{
  "num_hidden_layers": 8,
  "hidden_size": 320,
  "num_attention_heads": 5,
  "num_key_value_heads": 5,
  "head_dim": 64,
  "intermediate_size": 1280,
  "vocab_size": 32768,
  "hidden_act": "gelu",
  "norm": "layernorm",
  "norm_place": "pre",
  "norm_eps": 1e-05,
  "positions": "learned",
  "qk_norm": false,
  "attn_scale": 0.125,
  "bias": "all",
  "tie_word_embeddings": true,
  "parallel_block": false,
  "init": "normal",
  "init_std_qkv": 0.0278,
  "init_std_o": 0.0345,
  "init_std_up": 0.0398,
  "init_std_down": 0.0398,
  "optimizer": "soap_variant",
  "learning_rate": 0.00877,
  "weight_decay": 0.0,
  "lr_head": 0.00597,
  "max_grad_norm": 1.0,
  "warmup_steps": 200,
  "schedule": "wsd",
  "decay_fraction": 1.0,
  "decay_shape": "linear",
  "final_lr_fraction": 0.05,
  "batch_tokens": 65536,
  "max_seq_len": 1024,
  "doc_mask": true,
  "z_loss": 1e-05,
  "train_tokens": 306100000,
  "max_steps": 4671,
  "dataset": "wikipedia_en"
}
Each number is 50 + 15 x the weight over its row's rms, rounded and kept within 0 to 99. Layers, rows and columns count from 0. The size before them is the row's rms in percent of the matrix's.

# layer 4 MLP down (transposed), 1280x320, rms 0.0398, rows 1174-1228, columns 128-191
109:54 50 82 88 54 29 84 44 29 58 55 57 50 52 65 56 31 45 62 40 47 54 38 38 79 65 30 59 54 55 35 37 81 24 09 56 71 43 33 37 61 49 73 34 46 70 19 35 35 70 67 75 55 39 57 27 86 66 36 48 23 32 45 39
090:48 76 28 61 77 70 70 46 49 49 49 69 73 31 25 38 51 35 47 58 62 42 43 76 52 44 78 52 60 42 24 62 24 50 42 54 64 55 64 10 61 48 50 56 36 41 49 62 58 82 27 30 73 48 40 66 54 42 60 36 76 60 49 64
105:50 67 25 56 35 35 31 50 53 54 85 38 56 56 60 45 22 37 69 35 58 60 37 55 57 48 56 27 61 42 40 59 85 51 34 45 63 66 64 33 55 33 50 49 50 59 57 58 37 52 50 35 25 59 58 47 76 38 44 61 37 41 50 73
084:57 42 50 47 60 75 58 73 41 55 24 05 52 53 59 50 63 64 08 65 47 67 73 43 44 44 44 63 71 36 67 82 35 50 71 66 49 53 46 49 32 43 64 28 71 53 55 45 27 50 52 41 40 33 17 24 38 51 59 45 62 35 66 47
073:44 57 44 65 42 21 45 59 45 23 63 41 55 66 42 55 47 38 33 54 53 30 26 83 56 53 48 52 57 50 54 35 63 43 66 69 43 61 72 47 50 43 46 42 34 23 54 83 44 46 23 53 55 54 39 33 60 29 40 58 72 47 25 47
088:35 51 43 42 35 45 65 67 49 41 34 44 33 68 62 39 26 54 83 58 62 73 55 55 64 19 44 28 52 54 61 62 35 63 39 53 43 40 61 56 52 58 54 70 31 48 51 37 35 21 39 55 64 66 56 39 57 66 46 54 32 39 59 53
101:59 22 56 39 54 47 43 49 38 27 52 63 49 31 60 32 45 36 34 76 48 53 57 69 54 34 13 48 26 49 52 16 53 43 43 43 16 39 62 60 57 45 50 45 21 72 36 71 60 40 57 64 53 55 32 30 59 63 43 53 53 51 53 64
099:44 61 51 42 16 44 31 27 88 44 46 53 50 55 57 46 64 33 53 66 47 43 76 41 66 39 49 61 39 62 39 50 58 58 34 31 55 53 69 44 71 56 31 59 51 28 66 47 61 59 39 36 43 72 55 54 46 49 48 80 59 46 36 42
077:61 37 45 61 51 67 41 33 65 40 37 48 60 11 60 35 41 70 50 31 54 26 48 65 37 61 57 31 39 53 60 32 67 30 62 52 29 52 60 64 72 37 47 54 48 55 57 34 43 31 47 44 48 57 49 42 59 46 52 45 55 41 57 49
097:44 32 58 27 67 39 46 53 50 45 43 49 42 44 53 62 42 48 65 57 54 37 50 71 37 31 39 30 62 49 21 30 30 33 28 50 66 72 52 61 44 49 77 85 33 46 54 20 76 33 55 47 55 45 43 52 67 26 36 60 36 41 59 55
091:56 42 74 47 50 45 60 49 55 48 43 52 42 17 62 40 60 48 56 44 53 65 41 60 21 39 39 53 34 66 48 37 50 43 44 43 64 82 69 51 89 48 44 61 69 27 54 43 41 64 44 48 62 32 26 23 37 29 27 52 33 51 39 53
082:78 71 63 48 50 87 37 35 47 51 15 46 62 17 63 33 18 36 56 42 48 47 46 52 59 33 56 47 48 18 45 56 19 67 46 31 38 43 55 30 29 59 51 66 64 78 54 52 84 30 49 64 55 37 27 57 37 27 49 42 43 62 63 63
103:39 46 14 72 65 44 83 38 64 64 34 66 41 16 51 63 46 73 47 66 38 57 53 63 65 47 57 54 28 75 56 58 24 42 33 60 54 34 30 35 51 61 51 41 30 48 41 59 58 46 65 65 31 53 56 58 59 54 36 79 50 57 35 65
110:64 16 58 89 57 45 17 35 28 49 60 46 60 44 43 52 65 51 25 59 68 73 46 52 52 53 66 63 41 70 44 60 82 70 51 46 20 48 35 60 50 34 34 76 61 75 62 56 53 54 27 50 47 68 39 35 46 26 54 36 51 75 53 65
101:47 67 56 53 59 29 43 51 58 39 83 58 32 62 83 47 57 36 53 58 58 39 31 62 70 69 61 51 54 37 35 47 63 42 33 55 57 47 71 30 26 50 71 59 58 73 48 38 41 74 26 47 23 58 47 54 46 55 64 61 84 51 51 66
099:67 63 46 31 52 53 53 38 35 53 46 50 47 50 60 14 77 39 55 49 55 68 50 08 52 50 42 56 61 65 67 34 74 47 25 55 26 51 48 40 54 56 67 47 71 49 48 42 53 59 50 61 66 39 41 63 57 27 52 61 42 41 51 46
104:84 22 73 62 40 79 40 38 61 30 29 50 35 59 32 59 51 47 60 39 32 28 38 34 51 36 47 36 37 58 32 58 55 48 28 63 49 62 43 47 65 81 57 35 54 47 66 60 50 64 46 68 58 48 40 34 60 46 72 55 38 54 42 26
083:54 62 61 64 53 34 63 44 77 78 59 74 34 22 48 37 31 46 32 40 45 94 48 23 52 71 58 58 59 31 29 60 50 43 46 68 44 10 67 66 53 44 45 46 42 55 96 69 46 62 54 50 35 17 61 60 19 40 59 47 38 28 59 14
095:62 50 66 65 64 83 41 57 42 70 66 68 64 48 63 41 45 59 31 55 54 34 45 42 39 67 57 74 68 33 53 54 48 39 32 61 53 60 45 26 39 68 26 45 61 44 24 72 38 54 53 36 57 52 30 48 29 76 45 70 59 76 48 64
106:60 63 86 45 29 50 33 44 29 45 72 56 63 63 24 69 65 77 55 59 55 36 31 39 39 38 46 55 51 19 77 46 53 48 33 73 21 56 54 40 30 64 48 45 41 41 50 29 64 21 54 55 66 60 48 56 61 38 72 57 72 80 60 59
099:66 63 50 55 40 34 71 50 80 25 67 20 73 55 43 28 43 31 41 45 59 28 45 53 30 39 69 62 60 58 73 69 28 42 51 31 37 60 66 49 62 47 42 59 37 46 33 42 19 51 50 17 44 59 61 79 44 20 44 26 63 41 31 40
118:37 60 42 52 68 66 52 64 55 26 54 46 68 57 43 99 48 62 39 51 45 69 15 59 17 30 33 59 63 53 44 52 52 78 55 87 55 39 41 87 17 64 53 50 63 49 64 70 30 40 44 27 38 66 43 45 57 44 40 56 82 71 51 54
100:43 49 58 67 35 55 46 47 39 61 57 39 70 38 38 49 32 51 48 50 38 81 47 67 49 37 43 54 61 49 42 60 65 59 43 20 24 68 69 48 62 48 82 71 35 62 70 64 50 72 43 40 88 22 37 18 65 45 25 39 36 46 51 65
107:53 42 57 34 39 59 36 45 20 14 40 46 51 55 39 56 35 45 70 46 34 39 33 56 49 39 43 67 70 40 28 40 59 49 44 31 68 84 64 43 52 13 37 36 54 69 44 58 71 32 48 40 64 76 51 69 70 49 75 38 73 40 54 62
098:43 41 54 61 38 71 62 54 27 42 50 56 49 47 33 48 77 53 52 53 34 79 54 64 79 80 67 83 37 51 53 48 72 79 42 67 29 67 41 58 44 36 40 30 45 48 17 58 30 39 26 62 59 68 29 37 54 63 48 18 59 70 57 53
099:54 38 11 32 35 54 62 40 76 58 46 39 64 46 60 62 40 18 59 38 74 60 40 53 43 44 52 46 51 29 39 45 38 43 53 53 47 51 59 23 56 21 35 35 60 41 49 40 41 78 46 53 29 47 57 69 41 62 72 53 44 38 30 57
112:48 46 54 44 37 40 68 59 61 61 39 41 49 32 39 58 72 44 28 30 34 68 49 33 75 47 37 61 32 51 33 22 44 14 42 81 52 51 35 47 61 55 26 59 52 52 43 45 70 34 43 63 27 50 44 55 63 36 52 26 20 46 57 63
093:60 61 36 54 60 59 42 55 34 49 48 62 52 47 37 50 72 62 59 62 64 53 61 58 58 18 79 58 54 37 65 46 27 39 51 46 46 65 71 60 99 57 53 61 52 40 36 55 40 50 68 51 14 55 50 00 45 49 59 49 79 62 25 69
112:65 45 47 33 69 45 46 41 38 16 38 27 45 47 44 64 59 34 42 68 51 52 54 24 61 37 62 44 67 60 61 31 59 17 25 14 38 50 57 56 56 29 60 65 57 80 51 45 53 86 48 33 50 80 30 64 69 59 60 35 79 63 43 87
108:32 60 34 57 65 56 45 29 79 11 50 48 60 53 22 11 67 56 33 50 52 29 50 70 55 45 47 66 41 73 31 45 47 40 42 35 56 57 42 93 59 43 67 75 52 39 48 33 53 49 43 44 48 32 42 35 69 66 36 56 54 39 60 63
097:76 53 56 32 73 37 47 62 37 68 72 51 44 56 53 37 52 84 56 59 69 47 42 25 76 46 36 62 48 62 38 53 39 44 61 37 63 14 28 43 33 46 32 15 55 53 41 45 48 46 58 32 37 18 33 33 31 37 29 50 41 57 58 60
112:77 61 42 52 37 52 44 68 49 27 60 60 49 69 66 42 50 54 31 72 56 38 54 49 32 22 37 63 53 78 48 63 62 54 89 58 42 50 71 66 52 19 59 77 38 39 87 58 58 32 53 45 53 31 73 43 35 55 47 34 57 51 34 63
108:80 66 57 82 51 44 56 67 40 57 68 27 48 47 42 20 66 15 51 70 62 40 48 42 65 35 42 26 46 54 64 65 20 61 63 77 31 34 55 66 03 38 32 48 39 31 76 37 40 31 59 63 41 27 67 02 12 45 29 42 43 26 27 62
111:22 62 42 43 57 41 54 38 38 50 55 57 50 66 39 26 44 67 37 61 14 64 37 66 55 90 64 22 34 42 37 44 68 45 35 50 74 41 75 65 38 54 42 36 61 77 54 45 61 08 69 48 38 73 41 55 45 48 52 60 25 21 70 63
105:36 60 56 54 29 55 38 41 44 37 29 30 35 42 62 50 40 67 65 48 49 11 56 57 44 44 73 53 62 42 60 48 68 67 55 22 51 76 45 32 46 69 53 40 43 35 52 65 65 37 54 50 20 71 45 58 45 68 69 45 57 56 84 44
094:73 75 53 44 56 66 47 55 37 61 59 56 15 46 50 40 37 20 34 56 48 40 64 56 79 04 58 59 48 72 30 49 62 45 68 62 55 52 38 64 51 68 42 28 49 47 70 44 73 46 23 55 29 62 79 47 51 30 19 20 73 55 27 36
112:53 46 65 49 38 57 54 41 22 35 73 52 47 42 55 12 31 29 35 61 32 15 59 41 45 30 52 91 44 68 52 44 69 46 56 50 23 54 49 23 64 54 26 57 62 30 48 51 68 42 67 67 34 59 44 26 40 32 44 30 76 80 18 64
078:72 46 46 45 60 59 50 46 43 25 61 27 38 43 44 59 54 43 40 33 41 29 42 53 53 73 32 54 55 42 52 49 25 69 27 44 65 57 72 34 65 40 17 53 32 43 35 53 37 58 40 48 47 64 33 61 46 37 48 21 51 42 67 53
103:59 51 66 50 51 10 63 35 54 29 44 60 64 53 45 69 40 27 70 60 53 86 48 73 66 49 69 67 52 52 27 49 52 59 48 81 29 62 59 47 58 29 80 65 51 51 55 55 27 53 48 81 41 46 58 53 50 62 62 23 67 45 36 42
097:48 61 48 34 58 78 41 26 89 55 49 77 50 44 51 58 71 73 25 47 26 76 39 88 71 62 71 48 53 63 59 33 23 43 46 60 32 34 60 32 49 51 45 34 38 41 59 62 40 38 38 57 59 64 40 64 63 48 42 80 38 67 31 44
092:28 37 75 56 63 65 40 87 86 53 26 62 32 38 50 62 83 53 63 84 52 44 81 69 61 63 46 31 42 03 74 40 29 42 60 45 52 37 49 49 55 44 43 44 46 46 61 40 71 32 33 34 70 49 46 44 38 72 54 57 59 51 56 35
121:47 45 39 65 57 48 56 74 65 42 39 48 79 55 59 34 57 54 65 47 50 23 61 59 60 53 50 36 44 65 48 45 38 63 55 40 52 64 72 74 58 55 46 44 55 22 59 51 77 51 48 28 30 64 37 46 28 60 50 67 46 52 29 51
090:81 68 63 49 40 40 19 57 43 48 30 61 27 48 20 72 28 86 33 37 46 64 57 65 47 31 48 64 43 47 48 69 74 52 84 34 44 48 57 45 62 58 25 65 22 71 67 51 41 45 55 46 68 41 32 58 45 41 40 61 76 81 43 38
108:57 32 38 52 41 73 49 51 59 59 46 38 36 67 88 77 83 32 62 39 21 46 33 60 34 34 33 31 37 61 54 53 34 61 49 51 44 28 34 53 82 89 44 27 50 54 44 65 30 71 42 35 60 51 35 51 50 32 51 57 40 75 59 52
086:40 47 23 35 24 40 74 51 25 48 27 46 57 55 51 49 42 72 51 45 26 45 52 20 33 41 31 25 64 45 40 63 53 67 48 61 38 66 51 58 77 46 19 39 48 53 16 71 53 69 35 56 60 55 67 69 58 33 38 46 51 80 51 57
110:51 28 50 52 26 50 52 61 49 72 64 57 45 70 25 50 69 52 55 53 20 49 45 58 55 52 42 34 43 62 26 33 50 53 41 33 59 47 30 64 49 39 58 53 40 55 73 71 67 43 45 56 67 47 69 79 70 57 47 64 43 58 62 43
108:29 45 42 22 56 52 72 57 45 65 50 82 62 50 52 57 48 69 53 43 42 20 33 61 33 55 40 57 32 57 58 60 56 61 75 43 38 11 63 32 42 55 74 48 65 33 69 70 57 49 65 34 35 42 60 37 75 75 49 51 51 60 60 41
100:42 68 51 57 37 70 58 63 13 48 59 65 73 40 35 40 49 70 15 61 68 66 34 62 47 54 50 69 53 65 52 55 78 38 58 76 41 56 55 19 52 46 33 33 56 49 84 88 61 58 75 57 21 66 39 56 44 49 63 78 55 40 44 63
108:62 29 52 45 39 72 61 42 30 53 84 53 62 60 46 20 49 57 44 63 46 63 18 19 32 58 22 57 60 39 47 50 58 37 62 40 56 49 73 70 39 55 40 49 41 33 35 58 55 45 46 67 32 56 45 45 50 51 42 74 50 59 55 35
109:38 35 79 82 79 61 67 46 64 44 50 66 65 50 41 31 68 48 61 63 49 52 51 54 25 40 52 50 34 48 37 31 61 52 20 61 34 25 54 51 71 36 77 54 61 51 27 56 30 67 62 69 29 52 62 58 63 49 75 62 71 53 36 47
107:42 52 68 80 87 54 63 53 46 41 64 68 42 49 57 44 73 33 53 63 35 27 52 34 70 58 50 47 47 65 48 48 51 45 21 44 21 66 51 64 35 39 62 78 49 71 60 81 42 90 77 62 52 58 54 34 52 25 20 69 49 56 71 59
086:59 61 45 57 55 66 31 38 53 38 24 04 54 60 54 47 38 32 56 65 87 48 55 24 61 56 39 68 66 44 35 72 31 46 53 51 65 55 36 50 46 53 51 39 57 83 82 42 59 54 42 87 31 23 55 40 52 53 57 46 31 39 66 53
099:47 55 60 52 61 48 43 50 56 49 41 40 61 36 74 28 40 40 40 30 50 34 65 56 39 52 56 43 77 20 99 38 51 47 49 41 68 45 54 57 43 56 73 58 55 71 68 38 53 69 61 52 35 36 37 39 49 53 60 53 48 42 46 32
108:35 55 38 42 63 31 65 48 56 56 53 35 48 79 60 39 36 45 63 50 48 45 29 42 59 58 46 31 83 48 61 47 72 45 38 64 35 49 47 67 45 27 40 35 40 71 35 63 62 36 53 72 55 42 45 35 55 21 44 63 76 59 55 56
105:46 70 49 53 67 61 38 36 26 53 36 27 57 60 35 58 65 40 61 70 46 67 46 42 58 53 37 46 56 36 90 42 64 64 42 42 48 47 51 59 61 56 34 35 38 50 52 47 81 37 57 53 50 35 47 83 50 29 27 53 51 62 38 66
# layer 4 MLP up, 1280x320, rms 0.0397, rows 1175-1228, columns 128-191
095:82 84 43 74 37 69 50 49 26 42 52 40 55 72 57 55 62 65 49 56 59 53 47 45 59 56 55 57 69 55 69 34 26 65 46 29 35 50 75 23 46 32 30 43 58 61 78 27 42 48 71 58 33 52 19 43 24 60 69 27 56 49 37 44
100:67 44 26 52 62 46 37 81 44 34 77 43 51 74 68 50 45 30 45 44 44 26 60 60 44 73 43 19 59 56 33 72 61 44 62 75 67 62 34 67 47 48 35 48 51 29 67 40 53 52 81 71 32 43 40 31 47 56 47 56 65 10 32 75
084:37 25 75 76 45 30 45 56 33 66 43 22 64 66 47 57 53 61 00 56 64 40 24 49 30 67 42 84 35 44 62 39 39 42 44 36 49 66 43 71 49 37 34 39 51 37 51 64 55 54 51 31 26 27 61 65 51 35 31 46 48 62 59 57
083:20 22 45 64 79 55 31 46 69 37 48 69 59 43 50 40 28 56 63 47 64 40 62 56 48 44 48 42 49 74 50 05 48 68 97 46 50 42 60 50 64 49 58 70 70 74 36 63 51 55 39 53 37 40 33 57 43 50 63 55 24 53 45 43
093:80 58 44 58 73 52 54 10 57 47 72 57 65 41 53 40 68 51 00 40 48 31 39 15 52 58 43 84 44 46 49 54 65 41 58 58 21 57 33 66 41 36 42 68 70 41 52 46 48 74 70 33 63 23 46 40 21 51 62 61 36 46 52 67
097:55 33 56 43 60 58 72 68 45 28 70 46 37 68 60 13 60 52 38 19 37 47 24 51 59 65 44 52 63 47 51 45 62 48 78 38 43 44 53 46 45 86 55 57 10 14 32 50 41 73 49 67 48 68 61 53 40 52 59 74 27 77 48 50
113:33 29 52 72 51 40 40 88 62 64 70 32 53 48 41 30 44 73 27 75 43 73 41 47 70 37 55 68 27 48 55 51 61 54 45 71 76 35 47 24 59 57 21 37 47 44 12 62 49 47 35 57 31 45 42 43 35 34 40 60 68 53 44 47
081:49 45 95 62 61 64 48 78 60 46 60 62 21 53 64 79 54 67 61 76 55 31 47 79 16 50 49 42 68 47 33 58 52 53 44 54 48 54 49 35 44 74 50 54 71 48 35 76 23 30 48 43 49 51 36 34 71 58 55 58 64 30 51 63
100:34 40 57 43 56 62 42 38 64 43 47 74 40 56 43 57 49 44 47 61 60 53 63 69 32 44 27 47 67 56 70 41 48 43 27 50 41 31 37 35 46 44 41 45 32 61 48 74 49 36 31 39 67 67 51 39 22 55 58 41 39 64 53 30
088:67 50 18 34 49 56 46 30 27 42 60 36 07 63 45 68 49 63 43 47 50 66 75 48 41 41 66 41 57 39 63 47 62 33 68 33 73 61 31 59 44 51 65 48 19 39 43 64 68 12 37 69 42 52 43 72 99 78 37 57 57 53 52 48
083:47 56 23 36 43 61 61 44 39 53 56 63 57 35 38 40 55 34 76 83 49 68 00 64 58 55 85 47 38 62 41 53 63 46 26 35 52 33 74 22 59 53 50 62 21 34 44 36 35 35 34 74 31 49 36 60 44 50 43 47 64 63 48 35
108:73 45 42 53 47 24 43 46 56 53 48 46 51 52 57 48 53 57 44 62 46 69 49 45 82 36 40 50 43 61 76 69 39 71 82 40 50 32 54 45 31 40 46 27 60 51 56 60 64 52 44 52 49 63 83 65 57 71 70 82 66 24 36 62
104:68 82 45 54 59 72 66 51 38 32 44 45 12 62 29 24 46 40 46 62 41 42 51 50 50 35 59 59 39 56 66 61 24 34 68 47 39 43 42 46 04 69 40 44 55 60 39 61 34 47 74 52 43 51 54 65 36 50 41 50 49 31 64 37
107:60 44 33 39 37 56 70 56 48 65 32 56 65 58 44 56 63 49 63 55 70 38 67 63 25 43 33 35 48 78 56 50 37 79 46 65 21 73 46 51 76 54 58 53 27 51 54 54 42 50 73 40 45 61 54 49 64 41 59 48 20 73 38 47
100:42 46 43 25 49 53 43 50 38 74 51 35 38 45 62 43 53 46 36 62 41 35 66 47 81 61 41 42 64 57 06 66 39 65 57 72 19 50 46 35 43 30 44 74 46 40 78 27 44 36 48 61 64 39 35 17 41 36 70 20 48 51 60 61
101:54 20 24 38 53 69 43 73 69 58 44 62 51 44 39 44 27 56 43 61 72 37 69 32 28 50 51 70 59 26 58 65 51 60 40 57 28 53 82 46 52 46 59 34 57 87 36 42 41 42 66 35 51 31 38 91 60 37 87 62 59 51 68 43
090:48 48 38 39 48 71 26 54 07 36 54 38 75 55 70 52 40 44 53 56 57 25 33 59 40 37 48 68 32 75 56 60 32 63 42 22 47 69 40 44 41 64 47 59 48 50 14 37 69 22 49 36 49 74 33 38 84 60 40 58 59 55 47 63
096:41 54 35 56 73 32 54 40 62 46 29 46 47 63 28 52 44 61 53 47 48 65 37 35 78 20 43 80 34 47 56 40 60 52 48 70 41 30 38 40 57 61 46 43 69 24 47 25 68 21 73 35 15 47 78 45 55 48 38 41 74 96 82 44
107:65 32 40 49 52 30 51 46 40 32 72 66 64 63 33 32 54 49 37 61 41 52 33 62 35 78 55 70 45 49 46 35 47 30 44 38 54 35 45 36 68 52 45 45 60 64 46 27 56 67 51 64 64 71 34 40 45 44 56 58 56 58 50 79
100:72 42 73 64 36 50 62 70 33 57 68 61 76 48 40 59 44 24 39 31 39 63 50 44 79 37 64 51 49 45 38 67 50 45 73 58 67 42 28 34 80 73 08 35 53 56 55 44 77 54 51 41 52 44 52 15 22 55 47 57 46 62 76 43
111:47 50 53 48 31 37 53 62 40 54 36 53 38 31 41 12 57 44 75 69 68 42 87 47 80 61 55 63 32 53 38 30 45 35 41 32 42 83 35 27 66 28 38 27 62 43 23 28 68 52 61 65 51 68 63 64 61 54 75 40 08 29 65 54
105:42 31 50 67 49 33 61 71 57 44 37 61 58 78 35 32 33 66 33 45 71 73 60 47 45 51 28 55 47 65 88 71 49 46 33 33 40 48 52 24 49 62 71 61 54 30 51 30 45 36 57 54 53 38 39 74 42 34 73 51 50 45 80 49
108:55 45 59 44 53 49 46 51 46 63 36 38 55 81 74 38 50 36 43 38 17 45 58 75 73 87 59 05 57 52 59 75 48 49 48 66 68 64 47 37 45 64 44 37 33 34 45 28 35 51 55 45 68 30 36 73 62 57 53 57 49 25 23 59
099:43 59 68 45 87 45 51 32 49 53 42 66 41 44 51 70 50 32 45 67 55 31 66 52 48 35 42 21 52 66 33 63 24 47 58 32 65 36 31 37 44 61 53 57 47 81 70 45 55 44 84 30 42 32 65 42 48 41 70 48 39 28 42 42
106:65 56 56 42 51 17 60 74 64 63 51 50 53 48 46 41 63 53 32 33 43 63 50 24 73 68 56 71 21 42 53 57 58 74 58 88 47 48 46 32 56 56 66 50 40 59 35 68 87 59 97 34 48 48 54 55 47 36 63 70 35 59 47 70
117:61 58 16 64 46 37 61 41 37 56 57 51 50 56 42 35 38 52 53 47 35 57 43 63 46 58 63 24 45 52 71 67 44 22 48 28 48 48 55 50 47 61 80 42 48 78 44 40 16 53 55 53 53 50 40 41 53 74 35 38 65 46 29 52
090:55 40 43 36 31 23 43 55 58 32 53 51 56 58 77 39 28 38 38 59 44 56 66 57 57 39 47 57 41 39 40 40 24 60 70 37 44 53 48 38 66 60 45 56 54 38 40 62 81 46 66 55 51 31 67 50 60 58 37 51 54 67 56 56
109:17 42 58 64 59 47 38 39 25 57 29 57 36 17 94 58 37 47 50 49 49 63 32 83 40 67 40 39 60 63 61 33 60 64 60 51 79 38 24 35 50 40 47 42 57 59 30 46 69 36 59 41 66 38 67 38 55 44 78 46 60 55 74 54
101:55 35 69 58 27 51 56 55 51 71 58 73 99 52 41 52 44 26 41 47 08 36 60 38 48 51 66 65 44 36 39 28 37 57 34 60 52 60 71 43 50 51 38 33 39 29 44 36 42 71 66 24 51 53 77 45 41 53 57 58 76 88 45 55
090:54 49 64 73 73 40 57 64 56 45 49 44 43 31 42 37 54 34 29 50 36 45 56 69 60 40 68 37 46 35 42 75 56 59 24 75 50 50 16 53 69 45 70 69 62 62 40 58 38 47 25 32 62 68 73 77 32 53 54 59 58 41 65 58
112:20 66 53 76 54 45 52 76 48 46 42 43 33 38 44 23 50 64 45 57 49 42 27 42 36 46 49 53 42 29 67 21 57 63 35 60 65 43 51 45 23 38 52 60 54 48 54 19 40 51 49 41 53 65 35 46 33 57 57 54 50 40 69 68
116:43 57 40 48 43 45 82 56 59 51 52 60 55 54 85 46 43 26 35 68 41 58 39 48 45 41 47 40 71 34 38 49 49 34 46 54 70 59 35 43 30 61 54 41 58 64 59 27 33 34 18 41 54 52 72 69 51 74 59 55 67 59 46 47
100:56 42 58 44 43 32 31 50 33 16 34 16 41 39 47 51 32 62 50 65 51 57 31 41 37 59 43 15 76 42 54 34 56 48 40 48 47 44 35 70 56 64 33 37 79 43 55 60 27 33 53 43 50 64 34 43 32 58 78 68 56 36 41 30
102:32 55 71 42 13 70 42 61 42 53 25 51 61 40 33 36 37 53 17 27 51 40 50 45 64 32 47 29 36 29 39 18 53 23 55 53 75 52 80 41 49 32 43 65 51 47 09 58 47 65 50 45 61 16 67 49 39 63 31 68 53 58 50 34
096:58 73 27 39 39 68 43 34 42 43 51 42 53 52 49 65 42 83 20 69 46 51 37 33 65 58 55 31 38 41 58 51 37 65 54 58 57 49 58 49 55 33 40 51 56 63 25 65 27 38 21 65 75 06 07 53 42 59 46 63 62 53 49 45
106:65 70 39 31 54 55 52 67 63 54 75 67 47 63 52 31 45 40 50 36 49 37 71 57 41 50 47 44 51 59 89 25 73 59 43 74 27 56 59 52 70 61 73 52 63 50 25 49 57 76 51 24 33 31 70 34 40 58 56 58 60 63 32 81
087:46 52 51 74 48 56 53 42 40 59 63 50 23 77 34 54 66 33 61 26 47 39 50 75 55 54 44 54 70 40 20 38 48 98 77 71 30 42 37 27 51 53 65 44 79 53 58 58 61 32 58 59 55 59 53 33 56 48 44 45 66 59 49 23
108:31 46 59 63 50 45 60 56 37 32 42 42 48 49 79 08 59 44 33 72 56 37 46 53 62 63 35 57 35 47 65 78 63 40 64 28 53 30 27 59 28 44 58 38 50 39 33 20 31 60 53 53 42 65 68 60 55 53 58 73 48 52 55 30
095:56 42 47 50 26 45 43 43 69 52 87 54 68 61 60 38 51 50 71 56 61 33 47 42 33 34 36 67 36 52 66 59 48 64 67 74 56 25 30 53 42 48 38 31 57 64 34 52 56 73 62 75 54 61 70 45 19 41 53 66 59 52 41 43
085:65 50 31 62 51 44 57 30 67 37 62 37 79 56 44 38 50 67 58 62 49 54 62 53 48 72 34 45 26 53 24 57 34 31 15 36 71 35 35 67 49 40 43 33 47 76 56 61 44 57 57 49 50 17 44 48 74 55 63 66 55 27 74 59
120:21 59 37 56 74 60 72 53 32 22 47 57 53 49 42 44 41 67 59 55 71 36 59 21 65 40 73 45 46 26 50 41 58 57 51 44 51 66 30 42 23 59 31 50 36 23 82 58 33 62 54 37 42 45 47 51 34 50 47 82 60 35 37 56
089:27 26 37 49 66 45 65 60 67 60 54 63 58 28 64 24 62 49 53 64 62 40 60 74 50 44 43 35 51 52 75 35 47 26 39 58 46 60 61 41 67 49 51 20 60 40 45 52 68 39 52 80 72 43 49 48 35 65 80 48 55 53 91 67
108:52 59 63 68 34 69 42 46 56 26 44 31 19 53 51 53 37 42 27 40 52 41 44 65 54 23 42 46 45 66 52 56 19 44 28 27 59 45 45 40 36 59 19 69 74 23 52 86 32 80 51 57 46 35 24 48 68 54 75 38 37 63 51 52
092:40 36 31 45 35 50 23 64 74 31 48 45 68 49 61 38 49 59 56 55 52 25 36 67 61 37 55 60 42 60 91 37 29 49 64 48 51 47 59 50 48 40 60 24 52 42 68 58 40 42 42 50 35 38 45 51 50 70 39 68 41 25 50 74
108:41 59 71 69 37 44 42 44 41 43 52 64 40 39 32 54 58 28 35 69 21 47 56 58 72 58 66 70 68 30 52 39 54 38 41 49 07 37 75 28 69 27 29 89 71 61 55 77 33 61 71 25 30 69 78 48 67 46 47 57 60 39 58 60
110:55 17 41 69 52 59 50 60 37 52 70 50 71 29 41 40 53 33 29 50 44 58 47 46 43 61 62 09 30 49 80 23 34 49 55 60 51 57 46 41 26 52 27 52 59 58 45 68 52 47 45 52 43 57 53 22 26 50 53 65 68 52 59 33
101:51 47 57 45 74 72 35 50 73 48 36 50 63 72 61 56 50 54 87 72 45 53 50 65 54 43 45 34 35 35 53 40 46 53 48 45 64 29 54 57 52 61 48 69 57 60 31 20 44 44 46 30 60 52 58 36 41 55 00 55 60 50 41 71
103:72 41 81 50 19 73 48 50 47 27 43 67 70 45 48 39 48 31 36 85 45 47 59 48 19 46 73 54 58 22 28 45 29 14 64 47 64 38 35 64 19 24 48 57 52 40 40 46 42 38 71 50 63 75 39 56 60 53 24 51 58 55 65 71
111:56 70 36 79 42 71 31 59 57 33 53 28 62 57 52 51 43 48 37 80 47 27 61 35 38 85 48 17 30 67 38 37 44 48 64 35 45 53 28 44 27 74 48 60 63 66 52 41 09 56 58 66 49 75 34 43 72 50 64 51 50 70 47 50
100:33 57 55 60 57 39 60 32 61 58 31 52 43 20 55 49 33 38 39 73 48 46 59 84 32 32 56 49 51 40 45 57 45 81 64 55 25 50 56 59 31 38 29 34 54 19 29 36 51 57 49 65 59 29 43 57 37 27 66 30 29 49 18 39
088:42 40 36 32 50 59 34 38 51 45 63 55 45 60 62 48 34 33 18 58 59 63 45 52 47 56 44 72 59 59 36 59 54 41 28 31 63 42 78 48 29 34 42 48 99 62 50 37 45 35 51 58 42 81 28 36 54 48 37 52 63 26 80 29
093:50 58 47 57 57 51 57 32 99 65 57 30 41 41 42 64 33 41 53 25 60 12 60 51 25 39 37 59 59 79 46 42 72 22 57 55 43 37 45 29 60 62 60 53 76 40 12 25 45 66 67 43 37 75 74 73 53 33 55 34 58 35 42 55
100:59 52 70 67 54 65 46 60 62 68 41 50 42 28 69 50 79 33 61 65 31 47 61 43 44 51 69 54 48 46 35 70 45 68 69 15 64 55 30 42 62 64 45 50 73 46 12 45 41 55 61 37 61 42 31 36 42 72 64 80 28 54 41 70
089:69 47 67 47 81 73 29 55 50 32 33 46 62 41 18 43 64 35 54 74 26 67 50 45 43 66 26 55 79 32 49 49 48 19 53 58 54 44 42 31 74 51 65 33 39 47 56 60 62 52 48 70 31 60 44 58 47 68 81 39 55 63 12 57